python train.py --n_head=5 --rope_fraction=1.0 --attn_scale=0.177 --weight_decay=0.065
Each number is 200 + 30 x the weight over the matrix's rms, rounded and kept within 0 to 999. Layers, rows and columns count from 0.

# q: layer 10 attention query, 160x160, rms 0.0953, rows 132-153, columns 0-159
# k: layer 10 attention key, 160x160, rms 0.0935, rows 132-152, columns 0-159
q132,174,188,219,215,161,178,189,178,207,212,172,183,228,233,177,199,230,223,218,205,131,210,230,173,243,204,220,141,228,214,209,206,208,211,219,213,189,212,202,177,190,209,210,178,231,224,201,193,203,191,197,188,200,176,210,203,224,183,175,221,237,221,203,195,184,198,188,207,195,175,232,201,200,191,215,229,170,184,170,208,199,185,217,205,199,211,225,172,200,198,194,179,189,173,185,215,194,186,225,209,232,233,201,187,219,204,211,203,195,238,225,209,203,179,197,228,162,226,188,219,172,217,174,198,177,184,170,186,181,194,187,180,177,214,201,175,214,150,209,231,199,228,169,211,207,191,217,208,247,198,195,176,183,208,176,217,215,207,187,227
k132,160,242,193,160,209,188,192,155,185,205,217,208,210,181,202,187,188,203,197,207,213,210,184,201,225,208,184,192,213,215,192,212,225,178,194,185,196,177,180,225,212,240,168,192,218,204,203,171,225,217,180,187,226,219,174,209,212,240,204,212,197,193,181,222,230,161,203,164,231,222,211,191,231,214,228,214,216,190,196,217,213,222,218,171,223,186,207,218,225,212,214,199,162,215,203,177,224,202,180,163,186,199,193,200,202,218,229,187,211,177,193,180,219,229,207,172,166,223,204,212,194,215,229,210,191,198,213,222,178,217,242,176,198,249,218,218,155,197,229,217,180,223,233,191,201,159,184,159,192,206,185,196,169,213,200,171,199,245,223,201
q133,268,217,195,248,192,197,228,239,193,206,222,173,175,199,202,191,183,238,201,187,220,213,185,270,232,194,189,217,163,191,198,208,163,179,220,201,243,186,180,216,204,126,187,221,199,190,186,206,200,178,227,177,204,225,182,135,185,163,185,155,162,213,195,207,214,210,228,196,249,208,191,199,228,202,231,151,237,202,255,182,181,155,154,218,190,200,212,232,213,224,200,216,219,204,196,244,241,234,208,206,170,200,165,148,162,221,184,178,195,151,191,205,240,182,195,175,229,201,232,174,251,190,200,149,239,221,208,223,213,199,187,188,185,182,143,198,208,264,191,171,147,178,207,200,243,192,205,155,202,219,195,180,197,189,234,193,183,216,207,178
k133,219,178,203,206,188,189,188,205,177,184,183,218,163,257,173,220,187,213,169,210,219,168,230,200,190,203,201,219,183,215,171,215,212,241,224,193,215,216,232,187,247,179,206,222,191,199,247,194,202,198,188,198,158,210,221,189,165,178,208,134,232,200,153,196,183,213,218,230,195,202,193,196,173,178,159,196,225,220,213,249,193,187,176,219,229,235,204,204,182,198,203,217,233,198,182,231,198,189,216,193,240,191,173,213,131,199,236,188,168,189,187,182,227,197,206,212,228,195,210,220,183,186,188,174,192,188,204,165,180,221,157,185,227,149,184,220,186,180,196,211,198,162,188,176,230,233,218,215,211,173,217,202,195,175,197,196,198,194,218,193
q134,230,202,190,241,177,164,232,247,198,215,219,225,217,221,210,209,197,241,235,194,205,206,173,211,212,168,203,219,154,217,195,254,180,229,232,199,246,220,192,182,221,175,179,211,183,186,220,158,199,182,224,157,167,209,173,203,220,189,170,167,166,210,189,227,174,212,231,218,225,188,183,203,210,206,197,178,179,169,233,267,190,193,190,196,187,215,222,215,227,197,214,267,210,219,157,206,204,191,210,177,197,179,176,177,162,176,173,166,189,177,193,176,225,192,193,206,216,214,167,198,190,164,190,197,196,207,209,201,191,161,160,202,201,190,204,206,164,247,155,204,150,206,215,195,212,216,204,216,213,212,215,225,235,203,227,178,189,173,193,194
k134,223,199,178,216,140,193,186,233,190,172,188,248,189,216,201,209,193,193,167,222,232,224,223,220,197,237,176,214,207,199,183,196,191,218,237,217,219,195,203,201,238,171,187,218,203,191,228,233,213,176,227,193,236,195,168,208,230,196,193,142,234,215,177,212,178,233,211,186,187,185,152,192,147,189,154,186,199,175,200,188,169,190,205,215,233,174,176,202,133,203,184,202,239,184,205,200,202,218,236,202,248,172,172,207,206,187,219,189,201,210,248,203,167,230,178,215,194,207,207,205,207,210,178,192,223,195,217,161,201,194,186,208,203,173,200,228,183,183,216,170,188,183,202,199,226,227,225,241,180,168,195,263,245,204,194,166,208,176,222,214
q135,167,188,189,186,194,222,183,185,226,190,196,173,240,193,184,186,218,213,185,186,156,195,177,185,183,199,201,204,218,207,206,202,205,189,178,211,186,192,232,218,172,221,206,168,198,229,154,210,162,220,210,189,194,214,203,209,220,258,218,298,239,191,198,189,206,199,205,218,155,189,249,206,175,202,206,211,203,229,202,205,203,223,251,158,200,165,173,175,197,188,207,204,197,193,210,219,213,185,214,215,233,158,215,170,247,197,218,234,210,185,213,170,140,215,187,210,176,149,201,189,204,187,217,203,186,207,172,185,187,209,186,219,201,206,253,194,217,208,210,171,236,237,175,196,173,176,143,226,191,200,192,206,196,213,154,228,189,182,216,211
k135,127,221,222,154,202,197,170,219,174,232,211,185,221,182,237,194,248,164,175,186,206,189,215,187,221,251,151,205,214,217,212,216,192,207,177,255,200,203,164,187,168,189,168,231,232,209,238,169,201,218,188,188,236,169,183,240,252,182,211,284,198,181,189,179,226,150,228,153,202,204,207,209,186,230,190,203,207,204,145,205,228,216,163,191,181,155,178,183,235,173,225,140,158,168,238,178,232,205,218,229,206,223,190,212,253,175,177,179,203,199,227,212,229,241,205,269,177,220,172,156,242,202,230,231,253,251,147,246,143,197,188,177,183,212,197,193,220,195,249,181,188,202,235,200,187,140,214,243,192,218,153,192,234,213,215,182,195,214,166,219
q136,223,230,168,152,211,150,205,180,235,196,229,187,161,197,180,142,181,139,178,216,209,182,213,161,201,261,209,202,243,161,249,127,208,175,172,214,165,163,180,197,164,220,239,212,180,202,198,177,223,274,163,212,249,170,243,184,212,238,224,215,224,237,202,217,181,177,157,185,174,217,222,197,219,218,183,226,201,214,197,178,196,185,146,210,217,231,183,179,176,203,204,173,202,247,235,178,230,180,176,227,196,266,246,245,206,276,188,206,219,261,185,234,130,208,211,263,157,175,220,225,194,218,251,200,144,227,146,179,225,209,271,223,216,183,205,156,227,188,232,221,228,199,155,236,208,218,186,235,221,175,177,185,205,213,185,240,223,224,228,221
k136,189,214,240,216,210,223,193,201,157,223,244,163,179,190,185,188,235,205,177,184,197,210,238,172,210,184,172,146,201,180,234,197,173,205,150,198,195,212,191,187,210,216,228,165,209,205,196,240,218,200,137,195,247,181,236,184,209,210,220,227,238,191,206,188,248,205,188,198,237,179,246,247,199,221,157,168,254,236,171,206,183,215,194,204,185,207,221,199,250,190,265,199,162,205,230,179,183,196,185,204,181,202,198,189,186,217,212,203,230,197,192,185,243,160,195,188,220,212,215,167,194,214,237,254,202,225,209,206,168,175,222,183,189,208,203,170,198,223,217,216,222,204,165,188,186,198,185,221,239,184,162,116,168,223,195,213,214,187,202,176
q137,206,184,159,183,223,220,226,141,143,241,224,200,203,216,222,213,200,164,189,192,197,161,194,187,204,219,197,194,184,236,154,156,217,180,207,154,226,189,228,176,133,249,221,180,186,192,173,227,205,243,170,205,248,210,168,177,166,188,252,153,149,256,223,201,200,171,181,165,198,221,224,180,230,193,195,219,192,234,208,220,203,190,120,218,164,228,222,204,229,213,190,219,200,250,125,221,219,198,217,152,152,237,165,170,185,236,244,182,199,212,150,246,199,196,195,224,177,232,236,193,214,160,206,191,176,159,113,178,203,216,160,216,203,191,180,192,237,195,210,222,174,187,245,225,275,226,232,215,212,162,202,178,194,211,254,184,213,259,182,154
k137,158,267,180,174,209,123,191,118,212,154,179,134,224,213,167,163,198,195,198,186,194,181,206,159,257,225,232,255,215,258,147,191,255,223,199,246,220,221,196,266,123,194,200,235,211,217,242,189,187,241,216,211,206,171,282,205,190,200,247,146,188,201,201,206,171,153,195,143,184,235,184,157,179,171,262,268,233,245,193,210,239,204,171,193,199,151,196,151,230,207,143,143,208,231,203,235,212,175,160,181,214,217,238,209,304,213,185,198,212,176,164,163,225,247,232,169,181,195,184,199,226,195,224,163,192,177,188,184,234,227,256,177,193,187,211,176,276,185,237,171,232,185,194,198,189,147,213,186,184,183,174,148,206,194,200,184,245,227,222,179
q138,208,172,184,196,236,220,209,177,160,196,212,232,206,228,208,200,206,226,221,199,183,184,148,202,218,207,231,165,216,136,167,150,197,198,301,179,114,185,239,176,198,261,166,178,219,212,210,189,224,268,198,185,269,201,155,185,174,192,178,174,190,211,227,227,211,118,240,259,223,241,184,219,263,224,140,144,204,211,227,179,207,225,246,185,156,191,235,225,241,249,155,201,188,222,162,208,188,222,171,170,207,202,180,148,229,227,215,248,133,179,216,208,147,234,178,163,171,191,178,220,167,170,216,203,192,222,196,164,182,189,183,186,207,200,153,169,178,124,227,168,186,197,203,235,240,226,173,148,182,207,226,196,184,142,192,213,160,220,234,224
k138,244,187,144,163,199,125,160,209,186,186,136,238,232,247,232,214,165,247,183,206,186,180,176,211,223,210,213,206,224,236,148,218,226,149,260,191,229,174,219,254,235,190,121,158,173,224,153,262,249,181,289,233,216,191,160,265,132,195,185,180,218,226,168,193,203,201,193,208,243,244,147,210,244,149,201,232,234,186,218,199,181,186,251,227,164,204,245,242,193,211,206,207,195,218,86,225,118,170,225,142,192,213,129,183,280,240,169,182,192,154,237,208,190,207,183,148,208,193,190,249,235,163,224,209,135,170,152,173,214,190,191,204,207,220,181,135,225,171,216,199,211,228,217,225,283,307,183,113,134,175,215,259,211,197,229,184,176,263,250,156
q139,230,183,200,192,277,181,219,212,199,214,161,180,266,197,206,242,194,197,215,178,192,87,163,174,215,144,182,210,151,226,214,199,173,129,192,224,169,196,192,157,168,232,251,139,222,195,178,165,205,188,214,199,201,266,169,177,210,222,200,233,198,206,217,209,191,179,221,172,186,221,218,201,235,258,203,272,232,164,219,204,306,220,185,211,211,192,191,165,270,213,181,232,232,209,170,223,224,244,165,225,206,266,195,293,196,210,202,148,181,236,196,165,235,152,190,261,217,127,223,231,274,147,223,181,188,229,175,172,211,147,170,191,154,187,210,209,166,201,242,189,228,206,212,189,137,150,237,245,229,206,190,184,215,150,183,213,140,227,238,186
k139,211,195,203,192,207,228,162,171,238,202,141,181,258,184,277,214,226,186,211,175,208,149,113,184,163,107,222,197,188,232,189,212,170,180,172,190,184,206,196,235,154,282,247,168,144,201,258,193,246,174,223,191,166,250,139,197,159,166,197,241,212,186,241,157,196,178,274,147,216,154,229,174,173,185,212,183,189,247,194,165,236,212,183,200,222,173,227,200,255,223,141,231,207,254,187,185,214,134,233,197,169,225,234,203,185,232,175,190,230,222,181,182,217,147,162,234,237,135,195,209,268,218,232,175,219,272,166,191,153,263,127,225,187,176,192,216,157,213,204,236,232,155,269,148,191,179,189,203,250,152,238,182,176,251,180,231,253,196,185,192
q140,241,218,237,184,213,247,238,197,198,242,215,246,176,230,201,219,193,183,242,188,226,157,216,254,240,233,200,210,194,191,228,203,253,220,204,173,257,129,198,175,158,188,168,302,193,137,140,218,198,169,227,233,244,153,156,206,121,170,234,180,153,223,241,212,254,185,161,184,241,220,232,153,202,208,216,234,201,156,201,160,226,242,196,237,178,217,165,173,133,264,226,215,228,148,207,192,237,254,145,259,155,209,175,208,172,224,208,249,199,258,230,244,213,240,198,197,221,207,235,206,191,276,169,254,163,248,171,209,171,195,214,237,172,196,213,194,149,277,227,226,211,188,185,222,223,218,200,239,239,227,148,183,188,125,222,179,162,192,199,216
k140,249,164,210,233,197,258,286,157,218,225,153,169,191,175,145,196,197,170,194,200,221,226,182,171,168,184,246,194,158,193,184,205,248,199,170,209,232,195,244,190,173,188,219,210,248,180,181,258,198,118,209,176,218,160,168,165,178,189,200,184,139,188,249,251,270,219,177,198,155,124,224,163,196,212,174,167,200,129,207,213,223,197,149,163,147,223,190,210,187,205,188,260,228,243,195,227,210,218,209,225,166,167,214,208,215,200,211,236,248,185,140,177,174,226,178,149,155,177,226,156,237,250,208,158,189,112,140,188,233,199,175,277,221,255,216,176,235,258,209,210,258,186,159,238,205,143,262,167,238,194,236,251,192,229,164,177,194,211,201,270
q141,197,208,273,217,190,229,230,228,225,234,249,166,241,230,176,142,231,132,212,177,192,225,220,251,199,160,126,218,208,149,184,119,140,237,181,169,178,277,214,208,183,205,236,218,284,183,224,189,209,185,201,215,179,178,302,135,209,187,280,216,245,254,230,163,172,253,187,175,224,213,182,217,198,252,231,202,239,275,143,156,159,214,221,184,155,194,166,158,205,218,161,198,220,245,232,225,209,208,240,288,166,252,163,160,137,182,217,172,175,175,151,149,110,202,219,135,240,222,162,168,177,214,233,137,247,207,180,219,191,219,209,208,196,194,217,178,215,136,239,231,209,202,132,189,168,215,186,198,212,205,202,153,185,216,130,199,219,198,190,247
k141,187,144,247,229,192,130,183,203,243,148,154,136,230,178,205,183,201,225,199,180,160,205,217,233,231,171,155,249,194,225,255,175,152,252,172,199,167,225,232,125,235,192,253,159,271,208,188,203,233,202,202,180,179,182,238,149,193,175,238,204,235,161,169,184,201,231,136,184,191,198,217,197,190,273,193,174,237,247,126,137,201,202,200,152,223,201,161,185,169,243,147,276,249,183,215,131,277,183,233,314,249,210,209,198,214,206,168,251,207,245,248,188,226,224,175,145,211,214,198,202,214,179,277,170,243,198,251,275,170,130,139,191,204,217,303,141,175,140,256,191,180,237,120,172,116,202,217,138,172,251,218,167,208,207,220,190,189,192,235,243
q142,212,219,120,199,246,176,200,160,189,215,187,183,187,248,146,215,191,172,239,192,209,293,182,185,206,182,248,194,243,195,265,181,182,170,241,165,211,206,239,193,207,230,230,208,258,187,239,246,248,269,186,235,245,204,218,222,224,223,189,166,183,219,136,233,207,132,224,232,169,187,205,177,241,206,183,208,149,158,159,136,251,190,251,210,234,156,183,202,207,172,162,222,207,210,230,169,208,239,214,192,182,175,197,239,187,235,190,218,135,186,151,216,208,275,259,178,173,209,208,225,164,197,200,231,179,219,157,237,218,228,269,188,211,182,149,184,198,168,250,196,147,130,194,186,222,188,179,188,223,185,147,228,171,155,214,141,224,231,182,304
k142,216,190,164,184,214,200,232,200,257,221,178,164,162,219,247,185,147,184,234,186,216,241,197,268,164,208,254,184,226,171,205,220,305,172,185,187,199,207,137,229,238,169,178,239,155,156,214,253,223,183,215,165,195,207,201,193,216,303,176,131,166,226,193,265,216,226,183,227,160,274,242,129,237,215,224,186,170,123,132,208,220,184,193,185,237,150,212,222,225,227,236,233,171,227,189,204,159,179,198,182,222,213,199,238,240,204,192,227,186,212,210,227,263,148,198,184,211,115,208,263,145,241,229,222,168,177,162,210,243,201,239,186,183,205,256,68,221,215,139,142,180,184,146,179,225,143,160,164,201,140,191,256,155,235,201,187,157,180,243,262
q143,235,202,198,158,156,164,236,177,178,187,189,285,180,223,260,202,210,215,226,163,153,227,206,177,277,167,189,202,231,164,211,187,81,102,204,215,175,171,238,189,237,173,232,170,180,188,163,155,262,274,186,197,206,210,165,153,222,144,156,226,183,235,143,267,178,122,206,229,244,243,175,203,249,257,188,202,285,190,195,209,140,288,200,175,207,256,256,228,247,206,222,284,211,211,171,154,125,208,210,216,168,262,174,194,188,251,143,185,151,244,160,189,221,232,174,140,154,214,223,258,168,123,164,189,186,246,214,191,206,149,274,161,150,199,201,252,181,168,176,228,163,202,187,220,195,285,205,196,193,290,185,137,230,175,234,285,195,210,123,214
k143,250,118,151,188,177,166,239,177,187,228,162,175,221,217,281,257,128,196,263,167,158,161,186,191,266,176,190,135,164,210,195,163,255,137,230,173,205,212,298,211,199,203,213,168,170,207,220,152,253,270,229,245,219,231,154,184,150,208,111,161,190,207,195,279,198,178,183,229,207,200,173,161,245,212,222,196,234,142,195,211,166,210,260,210,142,268,260,211,208,207,223,274,166,158,84,183,169,211,270,202,230,228,140,161,238,201,192,220,174,255,220,215,222,183,140,167,190,208,221,244,196,163,182,173,112,269,223,245,218,166,220,195,192,211,224,212,219,192,176,200,189,232,239,210,195,234,221,177,182,312,178,161,224,216,240,236,101,136,159,247
q144,222,221,183,197,233,186,203,211,187,209,199,220,192,160,204,195,225,175,217,203,203,186,195,182,200,196,183,174,197,172,205,169,225,196,207,185,177,143,201,182,214,209,209,194,209,175,236,195,212,229,231,188,256,213,172,196,191,198,167,214,169,186,188,195,193,183,219,212,190,194,198,201,232,176,191,234,187,216,218,192,229,240,151,190,215,205,180,219,192,177,173,218,196,197,193,215,219,207,194,220,196,195,194,218,206,187,211,215,219,208,225,190,220,193,231,198,197,211,195,200,204,229,208,212,211,169,206,172,197,197,217,200,189,218,189,188,208,195,210,190,214,197,192,208,202,198,240,214,166,219,203,185,174,212,233,193,167,194,165,220
k144,214,217,202,196,180,175,179,197,236,204,235,188,208,219,202,183,219,204,201,187,186,242,190,203,212,189,217,205,207,214,208,217,192,206,201,216,184,219,178,219,180,204,207,208,193,222,211,191,226,205,183,197,190,214,185,232,193,171,201,212,204,214,191,200,193,166,190,177,219,224,227,214,181,201,207,195,194,194,195,196,198,178,185,206,183,163,164,175,196,198,204,186,175,191,225,203,207,178,212,209,185,209,178,194,202,190,173,205,208,178,234,205,165,186,204,200,211,224,221,217,230,191,205,176,207,200,222,195,184,206,181,156,187,236,210,214,230,176,189,167,242,225,245,178,186,207,171,189,196,239,206,197,215,197,190,174,198,198,197,208
q145,191,174,209,184,167,216,208,178,203,200,202,196,200,205,194,173,191,197,197,233,187,208,193,194,211,217,213,211,200,247,218,208,175,200,208,192,202,224,198,234,219,247,206,221,222,232,158,164,205,210,195,202,186,201,211,216,238,171,226,221,204,227,171,225,199,211,178,197,150,193,188,193,228,214,229,190,178,227,181,193,193,185,188,186,200,193,224,191,192,239,206,212,179,193,236,233,170,179,206,204,198,209,214,208,206,190,204,172,186,189,205,199,194,224,202,213,206,213,162,211,192,192,204,180,218,205,201,179,231,223,177,210,189,204,216,216,221,186,231,223,199,217,171,193,239,212,192,178,186,178,189,201,196,195,190,226,219,233,241,206
k145,189,226,199,206,169,186,207,205,219,219,182,191,199,212,216,182,208,185,198,190,178,222,200,217,236,180,180,203,207,202,195,246,240,208,198,259,212,204,176,236,163,185,189,232,184,217,219,178,191,186,205,207,193,206,190,262,188,179,181,236,186,176,230,194,180,187,191,182,202,238,200,188,202,192,233,219,169,211,218,186,186,200,174,185,184,189,170,198,183,179,214,211,171,178,208,173,200,205,188,187,241,223,196,238,190,210,191,205,188,161,193,258,201,184,205,180,229,202,212,196,234,181,194,224,205,203,188,203,222,216,187,159,182,247,200,187,215,187,209,197,178,244,234,174,173,192,171,192,198,239,190,212,222,205,195,184,185,218,191,194
q146,193,215,183,203,208,202,222,224,181,220,243,236,207,198,219,221,203,178,182,187,215,174,204,244,202,210,168,202,213,198,196,171,204,189,199,180,198,193,186,164,190,187,229,215,173,199,215,202,185,206,218,184,193,204,193,185,195,220,182,219,198,226,205,196,186,193,233,214,242,191,199,196,170,190,230,208,179,212,189,173,228,206,199,205,211,182,164,220,196,161,226,186,175,220,190,202,191,194,169,212,196,183,195,205,177,183,158,201,213,189,226,223,205,178,202,212,203,172,218,191,186,201,210,207,233,201,183,180,213,218,229,207,213,223,186,206,210,184,166,186,184,200,232,201,202,212,197,203,204,214,223,200,178,192,229,195,184,197,177,218
k146,235,195,196,227,187,201,227,193,202,216,191,224,242,211,203,213,192,203,226,187,233,192,218,192,202,217,214,204,166,196,182,187,224,207,203,175,199,181,211,171,196,200,204,176,173,190,200,201,189,186,200,202,200,206,199,185,213,213,196,201,164,189,224,207,179,226,207,207,208,138,216,178,222,180,182,203,243,163,194,199,187,161,205,202,205,204,223,216,224,209,187,205,220,197,224,210,206,197,218,157,186,175,221,202,195,203,218,235,204,229,174,190,206,209,190,221,179,228,180,230,230,207,203,197,185,194,240,204,187,196,227,216,185,181,228,167,207,229,175,200,172,174,186,271,186,203,216,225,202,201,200,190,224,199,181,195,169,197,220,174
q147,254,200,203,221,225,226,206,196,207,181,215,211,207,220,207,248,182,204,218,211,219,201,216,201,170,202,177,208,205,172,209,193,250,198,163,220,197,179,206,172,191,187,223,177,213,185,240,223,185,168,211,209,184,220,201,204,172,200,183,186,173,145,201,190,214,231,183,177,210,212,197,222,192,208,173,181,197,182,217,183,215,197,191,227,207,223,194,196,211,198,177,205,297,189,194,164,214,174,185,199,175,203,213,186,178,191,221,229,214,211,186,207,245,173,217,244,179,258,239,211,233,231,210,230,247,196,241,191,200,201,253,219,189,198,171,156,181,189,156,207,177,163,244,241,181,204,254,180,210,211,209,183,199,213,256,237,199,191,168,149
k147,195,203,231,210,236,197,242,155,191,198,206,216,215,177,206,230,197,175,220,216,217,180,211,184,156,211,201,213,199,158,196,174,179,196,207,217,182,193,212,143,206,195,195,195,177,169,185,191,200,185,172,182,194,183,195,204,219,221,260,225,208,215,191,220,235,227,184,181,193,173,246,214,187,214,143,184,168,205,164,176,221,200,205,208,181,191,210,205,243,242,178,192,227,206,217,192,232,167,209,190,198,175,193,190,187,242,179,226,202,237,197,233,208,235,155,212,177,168,213,202,210,230,223,215,167,257,232,178,195,178,210,235,203,186,208,167,172,202,171,188,231,166,169,216,201,209,166,224,172,220,207,251,217,210,211,192,198,216,248,184
q148,199,231,215,229,186,197,231,250,192,170,238,152,172,211,189,183,183,215,215,172,216,227,196,208,192,185,192,205,165,212,194,243,181,194,215,172,215,231,186,213,181,188,210,209,182,217,208,202,181,192,195,202,145,203,200,208,151,202,202,160,200,217,162,172,188,204,212,207,242,198,192,158,215,193,195,216,165,201,236,232,198,197,178,207,190,206,199,238,231,209,180,214,189,205,203,173,170,239,216,207,222,198,220,177,191,201,197,183,209,180,179,190,210,176,209,179,228,196,186,197,176,184,167,143,209,153,168,193,189,171,168,188,225,208,197,210,221,197,219,199,198,202,182,171,201,196,161,168,197,184,220,200,197,197,211,159,192,139,241,192
k148,233,175,139,214,160,209,200,228,214,144,166,195,176,184,173,197,197,218,183,242,191,207,213,185,233,192,195,180,231,213,203,194,206,203,209,203,223,187,246,212,260,192,194,188,217,181,200,198,227,212,176,205,212,228,198,210,186,188,203,142,180,231,198,229,181,185,165,255,225,205,170,212,192,181,226,217,225,209,234,194,153,192,219,178,191,214,218,189,206,165,180,243,174,201,174,233,178,156,200,219,227,208,177,185,198,214,241,228,210,225,176,159,171,190,194,182,188,222,217,213,193,198,171,202,138,183,219,190,208,196,185,213,215,162,185,238,200,200,208,207,166,205,171,197,227,211,252,217,192,209,203,195,191,213,157,189,207,203,209,183
q149,245,204,192,202,232,178,188,217,197,165,203,211,180,167,191,189,183,162,217,201,227,240,214,196,201,237,193,208,201,173,215,192,176,224,195,194,232,179,203,187,194,234,176,179,210,170,211,200,220,190,215,202,222,202,196,188,194,169,228,160,162,199,199,188,202,215,195,176,201,197,169,197,217,200,200,207,157,177,247,195,217,188,172,221,208,213,212,218,210,202,238,199,240,208,219,187,212,214,178,192,198,201,202,196,173,170,196,215,209,212,160,215,190,196,198,207,224,201,231,178,230,200,198,199,206,190,189,217,211,241,213,186,209,185,184,208,184,196,164,192,143,156,225,195,214,215,204,215,231,232,210,185,191,192,203,206,205,220,183,221
k149,213,205,226,174,261,234,187,231,204,215,216,175,200,167,191,223,167,225,210,194,162,180,164,204,190,187,213,177,223,220,208,178,197,224,208,197,218,217,211,224,200,199,196,198,216,213,204,165,173,189,172,183,154,231,209,177,222,202,172,220,207,195,228,209,222,210,203,194,171,193,206,218,213,218,199,213,196,186,166,200,238,191,158,201,202,204,196,198,186,245,224,208,182,189,208,215,177,189,173,230,202,216,222,186,185,171,179,195,189,197,205,227,230,225,214,194,194,231,190,212,168,181,222,170,220,233,224,230,211,175,229,170,187,234,198,213,191,192,197,207,232,179,217,175,186,237,193,169,174,182,207,199,191,201,215,198,178,218,170,189
q150,219,214,215,194,250,195,211,204,205,182,229,213,178,220,232,251,173,165,227,155,264,169,191,228,207,233,171,261,178,195,166,188,181,191,180,197,241,191,207,168,221,209,180,217,173,190,202,221,204,208,247,199,189,199,205,175,221,186,199,197,129,193,213,199,195,201,222,185,181,180,154,181,196,209,213,200,172,187,218,164,215,212,164,209,186,173,201,232,200,223,194,194,258,206,211,187,209,213,151,186,151,180,191,237,174,170,182,200,225,159,207,221,171,222,210,232,226,190,204,164,226,213,193,201,243,203,215,214,246,252,177,255,192,164,157,197,212,216,193,197,222,163,262,211,214,208,174,190,175,193,202,201,208,185,245,183,236,204,193,161
k150,222,171,254,218,224,218,190,212,188,210,209,215,236,224,183,221,212,224,192,206,185,219,197,213,153,198,226,172,194,183,214,198,217,220,226,229,214,217,219,202,189,229,173,217,208,211,204,137,192,179,226,246,165,189,175,222,217,177,213,250,214,162,246,165,205,227,178,206,181,210,220,228,218,221,175,234,188,179,166,194,203,212,184,208,211,186,189,174,200,174,239,162,184,224,197,224,194,193,188,226,195,215,226,182,236,198,188,210,166,223,225,226,228,199,195,226,186,225,203,188,246,202,214,214,223,220,180,186,187,180,178,196,185,243,190,169,195,167,208,208,198,198,224,198,166,192,184,215,162,201,176,217,181,173,185,231,205,204,171,174
q151,217,193,227,220,201,222,198,204,186,222,191,178,256,229,229,226,189,217,191,224,173,187,198,210,219,185,210,180,208,194,211,216,224,229,175,222,197,214,207,210,207,205,243,208,205,227,201,197,219,221,187,240,190,205,193,203,191,197,218,214,195,216,197,208,205,178,221,202,209,211,220,196,182,170,192,177,233,189,161,179,220,190,188,246,210,178,175,202,223,219,207,171,221,203,167,234,177,192,199,169,156,249,197,216,217,215,175,194,235,197,223,171,212,204,178,216,182,216,184,210,218,187,199,185,176,211,214,182,198,220,195,205,137,204,155,177,196,217,203,194,230,211,153,197,178,190,200,194,209,212,152,199,201,227,192,209,221,243,213,224
k151,227,211,213,218,251,242,197,199,232,186,153,177,189,174,251,181,188,204,220,213,188,211,185,184,180,188,222,195,194,220,235,192,189,213,189,194,164,225,224,199,186,185,168,167,223,210,185,204,232,199,195,206,195,218,193,179,192,201,205,260,175,208,196,199,235,183,188,208,198,193,198,183,241,242,178,184,220,170,220,217,185,203,227,213,186,218,189,218,203,224,190,213,171,217,208,184,206,166,232,216,202,235,232,212,211,164,206,247,196,190,210,220,209,167,172,171,188,207,215,208,195,227,223,194,184,244,196,222,193,209,217,162,173,200,182,188,192,146,227,216,203,210,219,235,189,177,221,170,184,207,168,234,183,189,212,214,204,241,184,205
q152,190,203,188,201,202,186,252,219,241,205,185,236,223,235,216,168,167,166,242,199,185,185,226,213,198,173,194,208,181,234,189,217,211,208,206,188,200,203,170,232,201,178,191,219,206,175,205,187,177,144,214,182,210,165,166,241,222,206,200,198,183,197,228,215,199,191,187,201,180,213,177,203,225,243,179,185,237,154,186,234,216,221,208,172,231,219,236,179,177,225,219,253,174,185,173,221,227,209,206,175,241,173,179,177,188,178,186,211,139,224,155,189,257,185,193,131,225,214,176,221,169,206,176,200,231,166,212,203,193,167,186,205,184,216,236,217,191,240,192,238,185,221,192,205,231,220,226,216,199,237,209,220,252,185,205,179,190,214,198,193
k152,211,231,162,201,159,166,234,200,183,187,235,235,170,216,178,212,206,192,203,148,287,196,145,246,162,198,214,254,197,148,167,223,243,213,231,213,225,208,150,143,144,145,185,275,149,162,267,163,124,203,258,172,214,249,183,199,188,208,153,114,235,194,239,262,169,225,230,202,213,231,180,148,240,189,237,195,183,198,204,188,206,208,185,228,263,198,188,193,149,220,148,218,228,253,183,216,170,197,228,159,249,199,168,242,185,214,225,205,190,229,257,216,144,232,163,227,196,167,236,175,197,217,260,182,171,204,160,198,277,232,212,220,200,138,278,159,221,273,219,163,201,172,188,181,230,206,181,227,206,176,201,154,228,191,208,201,192,148,244,237
q153,220,195,227,184,189,180,137,234,206,235,161,245,239,207,213,206,188,216,200,237,215,202,194,122,263,175,193,201,282,233,234,178,201,213,178,236,168,223,227,202,221,203,217,179,230,266,185,214,229,235,174,263,173,228,195,196,176,215,173,244,174,203,133,213,205,174,177,203,260,204,184,230,208,150,177,242,203,200,192,249,204,220,262,213,211,189,204,181,189,200,243,174,242,163,208,154,222,179,224,213,213,209,187,182,220,175,218,220,243,280,208,194,159,200,188,226,166,227,183,226,165,170,187,190,157,209,191,158,168,201,179,200,170,192,216,179,146,154,182,235,183,222,208,203,192,228,195,187,239,258,130,205,197,186,229,238,171,204,183,244